{"d_model": 320, "n_kv_head": 5, "vocab_size": 20510, "rope_fraction": 1.0, "tie_embeddings": true, "init_std_down": 0.0, "optimizer": "soap_variant", "weight_decay": 0.096}
Each number is 500 + 25 x the weight over its row's rms, rounded and kept within 0 to 999. Layers, rows and columns count from 0. Numbers have three digits each. The size before them is the row's rms in percent of the matrix's.

# v: layer 6 attention value, 320x320, rms 0.0894, rows 301-319, columns 128-191
# o: layer 6 attention output (transposed), 320x320, rms 0.0838, rows 301-319, columns 128-191
# gate: layer 6 MLP gate, 832x320, rms 0.0953, rows 0-18, columns 128-191
# up: layer 6 MLP up, 832x320, rms 0.0979, rows 0-17, columns 128-191
# down: layer 6 MLP down (transposed), 832x320, rms 0.087, rows 0-17, columns 128-191
v301 090:485502477471502522458495529529488545529537474524500495487531525540530492496486500475520493458494513499516490501468450555517490545544544482544492504492529481513505523457507510473489464495507516
o301 082:482525503495508485524521495490507511503503480506524502462455473494497513449476478528495496500515505467501528497522523501518476472494478531422496466518509487529493489499497531453461536497572478
v302 094:536518475537503524495534530500505454528477505507508492517483480527524525529516494558491545532486506515506477485488468454482484506489482486507498483536523446485532533510476508513519526437496528
o302 088:481493543446471509502512532470496494496529513465543459492517486456484479513438477466472511508500508491498510531492477493506455544507466490486469514475498499484486497506491458502503490507489450
v303 097:511495483501531503499546518454478483517517483482506490463463495484480530472488476485431507508481526508520514552474470493505491504509501538451502484528521542502508520476531506483505437494529540
o303 094:477543543477504526535485504488471521452475538493475500475465491514507480494493508494510477515474509520508523502505517507524493516516510472487484478475491494474504511495465537524551466485444469
v304 094:489454518520506548517504489495505519449554464502518497474499503496504517529525455542509516560526478545492518495512534470505536536493483510539465518516478423460499489471503560521460520517453539
o304 092:510484445470485473483454512503437451533524468508457516477486530520527503502491531506489507504497557502539530513484494537483519515439514463540549460506492490516516488493506580502471561498458506
v305 095:545512512500503434493536510507491477478532507488504486529458521507507521466537479515518474470483456497497476504514480479459463475487502483485477469518478463484495477518477515551507511466467456
o305 098:495513496493476478464506514563472479514471490470564483489521499516487481483468480441500523524492497521493511470475506545505504521497484546488491477474533521529517475500519494533496468500469521
v306 095:527519504507468482484481477531505477468488512479531493477493501470480412490497501448513436486508503472476515508511487478513481488520482545490532498461480546505470495515530471509520525473507481
o306 092:516478508501531512497466501497456493498473509507485487498493501516517534526436514499510494495503449475500476493483502503526493457526516484530553484467505539507458436528489436501474489500535543
v307 096:491489475481449497500474525518485521551540483509526503527508486534537502482499498490510479524484445486457496467496471463504526505508485495464474517475491508487510542528535481485515476471488446
o307 091:566505528508521472529513487515483450481504514445488518477481451468474435498489501482514524508517523463502520487456506510487511543520510461485533515456514483492501497489496488510515520521499504
v308 093:503522518491504492516508501478513510492536498510523472483548459495475443485501454526508480540525478511536456497494530507527441496481506505484494454441465494470500518546468532509461485490492489
o308 092:486523506483457543499561504515482550505509496438501514486456503537539461504469520480510500513503493523521491447521529511451503532535526483490491516489503497540511500463512506534490536480533511
v309 087:478475482525452497492517520493516497523454503508468521486529483536519490526581476514509472505498518502493465503491475527495511499482524457551526508525502492520500541478498499520495478515495522
o309 096:460521521520480495520500493496501513551488484495504508469499493462493500516530519533458494534503534505507512480512526501494516495507504459503513490477514509519471567495506450511480535478495498
v310 102:512491528505452499532496527440488500521505496517504514516488541539477500479498502499468498477477501521509466532523490514527465480514491491449489487483506495530466485545484507525479511477532516
o310 098:483476483508479528521537518518485514499486523501496491509491485482460532501513527520480549513470442458491490488470512506480529467498511456490452492490523494501510518449461565520516459479479498
v311 093:490476481494479425540490539469534526523576506502514473535482488506512495488519512524506503462501513489518463528511497496449424513467523489488505525510483504552489511507500461519442494475536440
o311 092:459507491497506502507497523505463511495508533538492532504516488510479513485551526510490518472494523584501508446507497515490466502511530544472500481505516485491502524481532485535471509529482463
v312 088:539510489523473517488523460502535498476485475511512465485453478516441509488509461492515480530509440483539452529509474487509498514466445496480480521518484497474473469542481488496449507507490474
o312 093:478496532525498491500478523520525492466500518516521511522483522500475513497481508489495497483526557489481538465505504518505504495493500452525469469526461513477503527485535508477490497455520485
v313 098:500547518477530512483542507527503460531495498499486520530461503519495492494524533499539526498503523489499510530495483519547504485501503531510494489513488498504490477502447479512503531523498529
o313 094:504491521507523489497520511517533461462494507524522485490518489497516538497467489507503536482517543474458521501477472511512507492524490462520480538483486505501463507529476484505525470505475505
v314 096:531468500513489551496492499538498508519524497481509568501488506483531538473498501503474567476512475480503518576469512505489544537474473516466505515495460474535548493504484471489513511483491489
o314 093:448513505448463524481552517538492463489534501513502525475506461542514516531505525475505504541510499505441520488448513494480525483478500514505455502501471544505497510501562520544456487510461512
v315 087:488522508495508498500552545494479504530495499515476524482507539474495513497518462530441526498535523521486439506464492481538505521510486508472506530496501518536479514518493441494529453522500501
o315 088:492509507483520473450528493501559521465475525485518512510499523446489494490507473522519488488532519519538504480474506478525464491540491499533484488468497507507508528482483483501498471506451489
v316 104:503502514496476495502477488538503542502510465453500490515490483556507510502471526475485482534449468503533498498491497488520522469516516531496511526472532528523501478504474482462519516518503491
o316 097:523489495461504520529476526525536510488498516499463510508524537501489552495477521501493527502486499469493509505505476491507504526523523486473495530505537512479501514498507547485467512502528478
v317 093:473473487508512494465509483512489476494479509535518524503465524490498463497502535523519553495548509468507499517543493484507494501517444460474520524556518473506457477542530514496473506484471479
o317 090:472495540504466514503495508496473512515474489529576503489515509496524493504494546523501498513507508543492512476516485453475489479521456493522524476512516483468510479476513472528502457509490491
v318 093:453481504495527534551454512479473497478495505481524532522512520466502476498508457474437526500517542479511505517475507450496559507478504523504523503522514529507473514539484506474521484511545493
o318 094:451502493509513522477513488500512470533503471531513494466455494473491560514506478473492490520465512454480502476530521518467498510529474477516508535525477458489481504472440529514501450475513530
v319 089:496452533479486497512513517509490507482509503497513516509472507486467526480454519516449481453471514455482550511517515465516502502482509516472483497486498458518521514472524555555494507488496517
o319 087:458512458511512475503474502481482500497526484519484537549518513539532522449524512476535477474507502511522459482548477513496470494489480537491489499477517502483483550487531492469527516541480528
gate0 097:471534540454494530504533523508488538473533497514487506479501461480482503524477524530539486525486494506498519500515522522517503490433511541527514510497557511497514508451480540497483492498504501
up0 095:495500454499472499525506462529495539506452460500509498498469482503518488516509499500522534499495468482483543490492520476485501474525456533493516550479494508481502490552515503513511511526507519
down0 100:500507486521465506509469493485511482533509515502482522468525478494547505464521488453490498466494516471500457481509491426506504481508496470424496497510464508509490507491520467503527487505522468
gate1 101:487469455542546503542483493501505521482485445502490547526480484499501516464510505520498492484511515461543499477512514501501542493516466506501490564505478514543511484519520524459523495460482534
up1 097:484517449459466499484535527525499476497507523538486473460501499500531536504500492522490469485515530547491506508478455540510509458488426523457435486525541504478523503512497522517486512513530502
down1 099:518510503477466510539544479561557506480467529467515508507513477527497525480530508471491510522509512501500469498455489468490514481514498478529521475483500497475527487495477505512517524528515523
gate2 099:483471513540459514493532506520487514535519504496478511510490503539514500496511456499503474483463554490518481527479537501498513513495548485464509513486524496483527490520504447494546537510460480
up2 104:451472485502492529521507468513494530509500510526534530516486476498501475512497464517505503479480523474471517522493481482464551496493510481465488509503482500493488454491502460489484467522493532
down2 104:503496490506520542492474481487480479540439524514531471517466453481490498513490547473539533522502468485482509546513472508541558529540484469462481483518499475520502497499500493477492496478508472
gate3 105:486541532488480506492463499526490467475482536469525482545500500454520519557511490498443442549522497530492534478490480496435524520506459481513511521496455479496506526525486482436452493517519476
up3 114:521520516530452503481504506532514497501475525531513505507496512478493485505511486497471491455520459524490536483525524500535527471546441481491497477501447515504471479489484503468468482461584489
down3 099:509481521509478482480541552510484499486472499510537483501469508534493510510479517500494483474517519452527516474537550497501500472505498504442533489491515477508517446513510507538496520529513482
gate4 099:512556455500522497527513468492465489482470488466520508502514509508499497488512502516519489532525507492515513528511472515500504507506528513533503567505481548499477492477528506463566493485494521
up4 097:495440496507462501482555499480535506523493521521551509483521494494494513452528532493508473511498523491532473492512501505506522473482496486536501464530489483501494483500483510538505473511479517
down4 100:517494464464514490527518490562449428527460482543483492531500526478513497493483489468497492503494477523489486544505498504485545524486484543551493526483502477503507479525526480530478478515506469
gate5 100:506526511503503545522530476506436494491494518507506520484441477537488502494526471528501506489502523539522494465491553500573523454536429500527522517503485471493542492476482517458487492495538551
up5 095:523539505511507485454523516483492501533536514475481536497535479562487488485536475500548482512544486439488536497502500494473472497486518498488511543518506517478512521478534548529506524514506516
down5 099:463491513499505479468469487471482546469491502523523505511525558520533497518517452545514472465471539499448473502481483487485495520491525501523500489547510502491503481460505482487575478489494461
gate6 099:513479512511501534452523527495491538469531504522517514513493476487464474470505495538470534519491486506483481480472512471549510510488465526501550483514519499510498453441495488493502525466533530
up6 093:485535455514473459457528539484493488481526490496511488543542494495483515490523481473450493519549494501513488501492519533497494470496499490493500518540457515507555495514487486483460454511503503
down6 096:470457498532450489483491482543538470489493515504486551480531530506502538532483505500518509494471506507497478525540489492452509478527469523456485496500498511503489534481518540516522517519475465
gate7 106:485491454494464486511493507467537467471492491500548475507468525471508439455515456500506477477501514477533496499525493480543481520523506498520535509467510526519515489503522510499500463504455514
up7 107:524469486498535494544542523523502466511500505481511497497484581498559472509490456493523464524556501502512504488523519478515512498471472470529515456485457490495465501502513508471488498512498503
down7 104:527501511515478521488547522526481477542517477485501484510512453608510487515490490516475483519515468520482486483484470462464533492512434512502488498505512493464527460521526474524542524509499521
gate8 097:511467487484499490508502435496533509496482496514503526479518473545485485525489485523490513497487495480486476481499487494513507517508488450503503492491517495504474518490485523489497506488498528
up8 099:531504526508471506523492489487514467438479499487503417503451494500523530527479463518492553455471511495550504473482515516553473534520458490507477535515512500538516457477531517497508520500480483
down8 096:507492455509472526520525516549480506508496484536512562527516517479460489518508519456478500480508479502510552507547513510483495465503470519507506546551510535506492456492482502487477498508518495
gate9 103:506468570533495518512495451491514536511543468500528498500501498517481474495477481508510529503463466521481467481480485502493435501481482497467509483497508513498492509496496571505497473487489489
up9 106:477503488529506497479514540484507531504530537503537470543479501498483526546440485467517491516470515484515490503477499480495487478480495463501509488512485498506495524459487521441527502469510519
down9 109:496481460490506483507508486479513532506483506487468494501480527473498440521560471478511524488490495477526484435490550535515478480464485488506519516524508493470511518486502471522468500504471514
gate10 104:453485523443510499532514479513514525517481470501522466500508512487558506505469503510470470493519534518493508479484479465467509470534500525509538467512480503473539490468472485517435509557537504
up10 107:489468519442454512479494481442528507456522498524542514495493533482539519495513485456497507545517485509475501526479487502557490482512480505544507503498487486501504549542519485499510497488486533
down10 106:511518490496462508541470459481512477463501476503510503472536506527534518475508522520501484506447509500536472517460493502530494514486541476602509486506481493539497520524551496509506504509468518
gate11 098:517539520481461541520477503467493509492465501490513499510583455486531505468458522475434508521493499534461505507506475531554502508511506543533499494528531482477478546471519502478502499565540497
up11 102:513505537489502490521507529530482531462507467517470482486480527464514484541518517486514523483499528450490464493467523501488521530445513506502537561480479509544503516487486502459482511521437522
down11 104:493490504504494517478493506540508521476484485479474513474464471497465531501475515506520493522555495442463513506498484489502500483526506438507495541539481492519515477515527508496514511496529538
gate12 096:519516508516513497471466521477494523523526542469476481510491507471491450537494548479466502502495503538530470474514480493479508488494478485479491502469480489488533458494484476495513512494525501
up12 101:544511495470498506496511460553495465482521519500514506507510484540506541454477512508465493473498498494523494478534508518476504489497505536490457492515489481507548455483561474531518498550491498
down12 106:511496507580527507524493530522508457535514515513456519535529559514485474485481493498517508507502525513474524478473511476491503479507517502418491479538515511494520492556529552493488470476495484
gate13 096:519512506459486495503504498508479506522502489474496480503541464487443524485508537510456493519495540495493491529507497502492508459502491492479570462494515510504513527491500508509452506579540497
up13 094:497471531527484548536518493556510550513507518490506517545495547519465472527508508479497517515480478514510520501488501497532521490543459510521447469488539523556479490494499575517484488521466525
down13 088:536517496505528514486490490499496498532479553461489497483485494520463496491459472478469481488470533509470514478536511508486512500473471510556504486512516503483475515509488512485444512513515503
gate14 098:508530437478511533515520494529479500469535501491509506443552496479477536510466478444490500485483446494503494484520507507513491525534525471497502479486480528469517537516507501475504513493496508
up14 095:524553456478443509523500504482496463530499471474515504498477484526479492478490519480449489496505508483478486457499486475471483517486518494458516493536491502458483495503489507517497548504473476
down14 095:472462481526517501521461483456474463503504472519475508524488470511526473480499463531558502556498542499490529490465474531469486485467462502488525479529517460463457476457516455472473501482484534
gate15 105:480465523496511514520492469507498543487517502467511465516541517487532532518466473494486524526490515482533488549501518513548504525546542514512451488494515448492449492480526495491496525485491451
up15 103:516477471452499525506525525469496532503492516487513479527466542528479552483492502497486511492484482425545489520485519501499505515462492545458509507509506515501499509552507478497472512545539445
down15 102:473549500513528518463494458511479511505468488506519495510517519521517507462512496542493484491456498462495517473561519502519525492442487512476512473518463490540459487478536517531506533486494490
gate16 098:510529533533544485517510518503502519501502531496453476487465488463526483530497487459419484456482477543473562523489532505492528519473477510440516495483479495475514533473530553491500471504483433
up16 099:513458491477528515514521510510467454512510480483461568481508520531484473474493488481461456509490495551462532506508493487507499506527499484515477482492495541505541516468526500481524491548503520
down16 102:550510504513489478509500497504509471505516502472461489524490525524510468522479483526506485509458519492527459548494510508518461523501495516496501472496531492480520508498491532501503499488482449
gate17 100:493492519493516518506483517487516537484510529466462554483476485503471493497506517477478495551534508506457504491514521498511493503474499485433455463479502511552467485506531448494507516540515564
up17 096:478529516494513480509486506495498496498482506474547437511530503550510501500519490512501469485513501489530508483554484508470539500482454484516518471464501491509495514492492525499526500475462488
down17 096:509503542488561497466499576478535499534505514496494495472509502500470501488515481506509520495489493529496479496538519518490506489508440518580451546519516476505507526528531501525485518535484491
gate18 094:528524473484510539487486453484473527469542495480505472473524479490516513472500484533506526489531497559531493487484517548532533499497545471499487469473511530537492488487519545518478477503472471